Weights of a small GPT-style language model, trained from scratch on English Wikipedia: 18.7M parameters, untied embeddings.
Each number is 128 + 24 x the weight over its row's rms, rounded and kept within 0 to 255. Layers, rows and columns count from 0. Numbers have three digits each. The size before them is the row's rms in percent of the matrix's.

# layer 3 attention query, 320x320, rms 0.0386, rows 152-192, columns 160-319
080:161099121140089117137146120114102089129148132144148166108127098159133134103131135163136150163130146110137113128147122113086113128133142126071124155124125158095120096120112081109140127158125145128141123106160091174084132096065156115159115179132142100119107135120103080119146130138169160126084093160141095125177110135146110123085135154136146137123118173123105106087157154089167137141150128101160119135132117138111142139107106157133129147089115121128145080074125076120144097114131123
093:075133128107146119126141090105140155118143120120160109098111130123119094152146113114107119094110139146143184108124147104131136142133142143132138090091117096122096136100131158095156144164135132129145117119104118099123122169125110135161105153090113140113141122161152112151089114120128152148175143089145136139106156117139108118155122107142091136155126100138112129108110170164124115097136167127138126143158145133141134126153147076132104114179132080122168173089129134130109139180138141
077:153150150129077155135140118122120113137146117135147132172135121109130135108150154153128106156114168122128098141120121130125144162140093090091107136152145144111173114146121123174095135121140150120130133143143129163132150119154138106142126109126145138113087120121095136091171117128079101111107099119145115121143095113081141144105148161111139193129133135118156150136143135099141121182136100080110115117078129117113165129142093165134101134118094189151122119145101110096121110133115124
092:096139140133139108108131066131149146125125112104181108104123126121106089153158162111139147126114177144109139122099160128138131135132098124156122092130139103120118157112135125094135127106151133159115099112131121108158107152150120144134106149096144165124122096164156096126117152117120135145203151099136127129130143118149124117158158104105098152187147089143087131138136173111114139148167129127163102136140163126132127157117089094133124153140119117118161146078147116169127147148151147
074:115081149131136103150129143154189068137071138074124087149113164136130116139147113106140115092130111158160110121084137116120098131101133147162105115143130141160141116099139102146168133137115112141077137117118134142146165098093144146117141116143131098149147137147121126105075094108133103140113116129122170136132148063122104143147114119155149067132103119132114150100109130133117163109122184108109152132122130135114119114108158119094153154149144127127139126124095156107122119120122099
072:107140107121159109085148143100101189126148131160114158113114150124100150112125101112080148079143159142113165114111108123167130127135152132121109134116065125115109137120126146129150088124112124127150128128080143059139093111112106149144141095141122110130139140145162144162114130148146133122150159110150132144154130170152140130164123126132127149119139147146144087147104101180131102137116162128143139081126129142105106118129178112151134132144144135136135143125114098115136140178083139
077:109151104095183114089136155116118151140117108117138135119118187111099121169143085116109104107067099136107141151098139120156161086153116155134111142088082097136125122125131152127121129140111121128149146140120111076121102163103091130137131159140154149125133154111112103116115104141104120131147146124106148171093144125082130112152116113165107152128150153120122132115149124158091109140120093114131127163125145122130121160128166107136141134139125109126163140133131091165127104162149112
089:111096091154129136139153116106098116125097161148138096102113064145150167119129102107152156114131124097167160126157077100157124176123127153091110124106176133153125072093123137124148134139089125128120121166147135120143135127069168156137099171163113102114149152130148139091104132120127121120097123120123098117116152132118140173055135139124145133102090084125136139115145124140117132093149130118158145131128120146107152126141176116129150095151108123113145167140114184099149131140146118
062:130151113103164142141149142148079134116135112197078125130156062137174124125108132150147090185106085110129135152123141140143144109150126122134158172149120178139128142112058138114122130135125112150168146169095133094142131113133109131134151111109110098103145118084109173120138131137177124135090133149142127102099144100092111104100125103140093110102113130116139104122176136110139115139101132101142184111106116115080148164116095148173129128122111158123109133179128149103137098105113185
099:147132135129170102110101126115168141140118166113141171135113125184110115140169117150123160144134153131109132122087170127115120126126110138162094079119104110120111132122116069154145153127174140159132118108122092118106099153103147150111143149135147143120089080130138119130125139153145098149130149113136092127143119156159091138115133129136138123152164146141117144107145115087145143142146125154160134115137141132166155146149139140133151144098139139137158098103149067170119115150117140
108:127122141124094154167106139121071141142171090146115118161170101090152143115099124158131124099123113106141102146120114141164162132121125121094122140138143174161129143126151159098109095191099136140147173136137172124148154077144109097123129067133096105129160136151124139132123122137122124116121111139142116121121121109102110101113129144125112154092103102123170109116084136127103111122101120078119153121111108125110130132105099132118134150143115152144103150163120173080128121118164161
098:111161147145145121129115110130179129120127102113192078110112124166150122140173149103149140173105140154118132116098105122170121096139078126139142103125157134120154123141122132114146118112123143153092108096113099134120087129116127142129083174138161141119098123129143113097109159099144133135125126101111144124148144110151076131128140115091115129157102111153096139116127136123144161156150110184143113134179163141126138150176107117084136126132170138071176119100147093173089150130125187
099:134095147113070134138138149115084104154119131141073147147172113099131126102086141152131134103162137096154141123122145163133134147097145126091098144108100151150149130117136138115107132170113134107114141149145175129119126155134149113135172107121093107155139116131072158153149107159106135120125137161167117106134109169119130100149112152156168146112151129119148111123127123150108121104104123073119135128124107129103114143125109132155154136112135109165112135135119139078161093182134133
101:105160093127175099150120104133161157142127139133169083113106170173150108120174129107120122181091130166128154112102133126142109091156128125160149148122131134115117138125116105141132127115133122113110134101148123105154116145127154133118104126129169115137126127122127126138088131099156152126100117118089153141161141104186102118139126128090089111148092129159101134122159123146153175136149129170154094146140154126130090144152115108102110134129145082086113100123144112165099142115124115
098:114168102152191113124159108162175108129144102119128048115121151130148120172132148129151122129074137144111143140156072121140119083155091128117172137149165067127152108099142142108147119094142128125142111144140116144151117150146129127143089151120150162116088141128116121088139146077102094148142150104084166071125177089125117115168147100143115092140105127166063132107127106139149088183115077158115142139159170120134126137149094134112127117140156126085135112129167119153109132106141148
095:146116121150152111104137140138146120109069112106138143120105132156054137137129105122094150110166128134122144112102125115123087142135130166129127114075082114097152159129168105136146133123120116141123062087075135132087126170164149121133128169138138130141106154113093132158095116140098140092121159164142129115137102156126120142136135127147145123135170141120110100138078137116108189113122151133114142149124114113160158103148179130133110129117135106145177128118132083162121143184123119
101:135142135096146099191115121137102151101155119120121096139150121138162132109120136101127077148089110131139161166157107145149114123130131115097135187157141169121134141149100126105115123127106138098126130095161102133159136119121127143138124155157134151142129140117105128105118166123128140110075133148088099073114178130117138106143138179125091170116094138123129120143141157158137124097101096109125133088152118139109131104118098136104101100170099127114147147151086181148120133094126113
102:144093118160103155168142158132048108177172121125105120115170155149153125128154120131154101137122114106156093151099095152128111149113148123106135105107143126174113133106128162123102143156120140149116181167135128119106146107122140138119104109153076133115154133125122115126128116125131119112097122126155110084131092121107126100102101081130153149104087159105178150166151125137112121115116137156125086110128120156109111105100118160123143159146117135136127104123103172152156105152133131
081:139141146158046105106152111099133127100133106124144154110110132139132147118135092135157145094127115072119118120094147133159138159131119158132112108108116161087100095157134110158132166195133141149131101106131085114101128193115149131122159168155105124141132091136116091114123102177087104137098119161149084114098133140135143149168113154102163183099155136106161113194140148119119127120127121094124123135123123132121146152130120140145087088111095134150135168104108138161134111164157143
074:155088115129115106148145141118114122113146052152133103149141149126140169121129117157119135114124093126108142118137077148095154110091132152119150120138149167143151106149129127134100056122122163123146152130121118110149134092115137109049089111139132124100153150130126117105127152109144131114127110123163117175153133128164107195111128125108142117063075117096137117111113116166156116147095165151125126117116102075105132133178123123143119101135128132118145150166154166121107097134134155
103:128105181106121113133052112114141099126135108099116196155108125151118104132118127138108131100172159116141131140138154186082080151107137137145117100077110108161154122136140119127109139115149145151087123124100103119073151144136092138135146149098124121110105114165175142087093164168108168172124128110139114160135117140125105131111145124138143114148156101124137128107117118150130152112137161106133151131170133110135130093170147126120139166126102108149131109115108122154146123186119139
108:129120157151156116101139122124146132169129152124097126129124158132144107190123142122165121173106115133116128101083147141095098120159077108153138107139129106091102122089106117125108145116118150146137154109095123101129123139115166147138091145115159096120145128079128127167127129144146127135142160132141127110121116137074125095137123153117105081133126148123126155122153095134137191140166103130160165124097164162142155128130103174185167155115140123164132123114140129131081111099100127
111:108135123111148149177100094136124117088162152127142112123103094084143155077135165135128123110081114116134143143162132125128182140100153104088100159137124121106151133134122180110091110155113132124116151172152160135154155085142075113096118122110138155149139161155126103134141128096087125130124099110134128123155182131163126135143127142121108158112117119132121095099115122149134088165108074095128132135157102087094121160139090088128105120163087131131105127127133160115131093121157126
111:133113116096075097141118117117092104144148120131089143129139128147076108163147093096119164085118161103135141131099141142107140107103143133101109127085061111159130174160137132112128102160161136174113113105132155127118139146148147149143161086125075072116160160135148166113130109135118123151157120127134071142104095142145117125110126081144170139111159145116113136097116106178136122098133192146122106095109106136150140122166185122147125114103128110145135094139102131136110120176130112
084:140142133138108102140127127109101141090138124133104115133138126070126154134087141141135141114113104093121103129158100144128119141159119093105160186157146128093136095116135146110122099141124124133138113121136168138155150080176135113168106118163119133124159139126132127163122136093119161107130135171168143122109148132079175117137130170109138125082113121127117097160124136167120114114113074055106144136127125135124135120117106116158114128133140138109101140145126161101137111103148117
097:171167137125108122114150152139104153155109136173091171134164104147097146086099138171137112141126081110105144125124179166126170089160144124132121156130102136106141136117109123143120116142153121125155182146119141076136127129100108124134158106153134078150127101101113164150152091158118120103112179145179101133082109179089110116159106154164138128112173122096122095143137101137147137126094125109143170098107109125155131114120146149184149145106120137154110132155100118092106118148134108
118:120137112160172126113115098135165108099148137097152084131103163093165111182145130097091144127117142160136117120172069080144130141112099138136141129122159097134132140136146134099157118104122113126111071092151115157163131123130121139144120157134135136140140166127130101117116137085113166124162106092073170088136161094148163150146135086121095148139099133148098146137100147139127107138131125177117111155167117115105108108129116108116099111139151113080146131113145120140108164128153131
092:160093157094119153134122157146152146120102154117088208171110110130103110113113116144133116139208144139122121114090141175140115143100148152169098101112077148126116151144154123160137165133117122158122145150127151166082108150145142133124119147141102092122096150119134147145119148158130101112116124146145095118162090123083149128118147124179174089156175140133153147161114119123114141113142131105128119120134128107150169140118146111129159128074093119199151107139144121132119141172111137
101:095171085136131124091146094119153145131142108125148065085113160086156129140156166103105128135088119171130126129147092085157147097129074125132168109143177108111148139116121153091130124108135107124165123098137115124183130099106119156172133165098151159121110127125138056128131140105137150142145125119128159111118173143142130157122145110102098138140111112149125138126130155126114133156128106157144111135141137124127133105168089109123121139190146109069137153089146124170090115073150157
090:121111129075147061122144156138123156120090160108128167157096144127096136082146108146128162139184133089125112109121161152128101125143169145113090176109096125088084126133154092147096157139126092126137084104133153155101109142119177088122165114130134132166137140118092124140097105150145111106113150133098118145164103162116133131172125170139163120157171119116120086109149133130125149091126119123134118138110124117129150157129150100115084090095136121131116105125139093110181117169119083
102:149125139174143140123131117129132067162131119115101116122146126118131124132122113124119074132108159094149097164138119111163138130139118151157093093138091097132133095092105152129145107106158147156158112157125126136152172105166123136113141140142117163146120118145115178113147101120072120150127127159148150069096109121128128098109160100135145161124135110107148129157133136125133091163116111113108174149087087144129126117090099164141145139099082129105149144117130140142153132141126129
092:118109133121149112120138178148123081136106139117104146125118126188077127143146120090091127108151150122146128088159147177090146139070133165148115112110077085124132112120119105120152098154141137185159106131119132119129124109133094132122151116153086116130182147163101187100130105110101146146148130128123132134186071138152138129122184084145180096122147077142135115110115134152062120101140168161115109132137111138133137137155144113120112162117160143075149116129118145134136161168160136
115:075160114159151139130110086150181108171101146109136091128080124138174127152142174109135099167092157152157122153124116056167152103145116122137136145129132112142159124076114145131112132140111146116170105122157143135150145147161133123104105140109133164128147130131099129117119139069088139109126100169078156091133175098145134129125172103107113124152078103150108139092122123114122115162109116112123126158106150135138121138143081097095145126152109132108170122119103115157148138152149143
085:127212143148139141123139149136108108153114162122134148125156123113120098127110099143122120136115091147128122121116167122097156112146089100117161132140112149125117161170158114135140130134105112162123124107099100127151130150122099136129152111142065133100176135107120146117141120126129085107112096123145130097127101115077124150116117119125099134105141127110104112109131071118103116105094177119151157118150135134157134128131141142189108164150188175106156139167099087147115135128136150
144:131136127122095126120177166097087160095157106129102141154146116090138150105082113131164174090164104116135104112166109169126131177145147111143110162130152128103140134141151095148124113186111117126144154126098171135095107146132129108108142061142116123113155147130118144119150149125089108104117124135128088172138101131127110124119140163136161121105155107166134109144089133151133132117098126083074137116119139120138141143153185125114109135130129147140126114166134125097168133172156126
191:108164128138152107101134107117169144090142110101169105122083148142092090144162125093112152121131158138120145079153146124139117153116085150154128101108092107108086119105162134111160142122165102138139067085114115103152114171153116129154134166093166151108127126161158082141088125105111117142157147127112147139102153101141095133132141106091108131159162113133103116141127170123099156157148128158168136139150148150123136096151150112097094131123145116113142139107160093164109150135145124
118:096101136121114150173113139118074104137144148188088173160168114078139175092110110144123147161138107127101134118098100148118129141159151133114119100103096158144112133121133114166061146133128148143080111146097105159108169079111123123115123069161132091150132152081147129153139125142141160159094111132118108120142152119144118100121106110122128149085145179124179132146145101155112149119073144108170119128133112130133112144159122180120110115126136137148118127158127087108126112143071116
118:091123161115097146180100145147088131137142138140086099115172126129156122106137142115140092137123110124146125122135124156144097151152149069123139118150126189163156118139097136129158123121103152120091143143124161137140121098094114100135103117137107126126157178131127135155120153116167161156093099140133140138106134110075079060099124165105093138107072154121133123129132127139139096109108160103166140143171142192086150131103121135114160130152125079115135139139110165142125149136092135
109:138126135150068170136105115092106077155156126117125147100126140137117095155119132087112098129132153116140151118140126104137133121103127150131159096114112120162125145143082135109144103108087106159126100133149137147144121171151141171133111150136115143142096104110111202164156129129093112136162107159134141110099123132103179162065097122178121149089155108110110123100122150126155078137159133116133136122175129124166126149094116127174167129120159162170168136136114137102097116157137108
108:166124165194141109133122113125170168113111120118120159090108136141119171128131141155139139148139103139092123121113170146122143124176132101139129135168128141068115152090081124166096124139119134122143106112119125119142131128124129102111118107134152133128124124137089077173124132086122147106098171136154109144137124122123125129158132158114123137115126134103095082146119113142114147140125078105117126153111131131153113097146129142122127114112147176105097165146156109155094152118130093
109:132130094136150140142093119116103097148151142159085109159161093126134158130126135144141082171115072095117115170150080143106086115127131133127151164159119155128172104116094087138095112129114129103115135168141139119129147071111159121079099124131110131160132140073102165102136136100150139118074121182162126122125136136133133137125102161111134115092118177143136158105137131131152111129068096107147140134098125100099156149098132139159162120129128122154137076167122144101126141080141125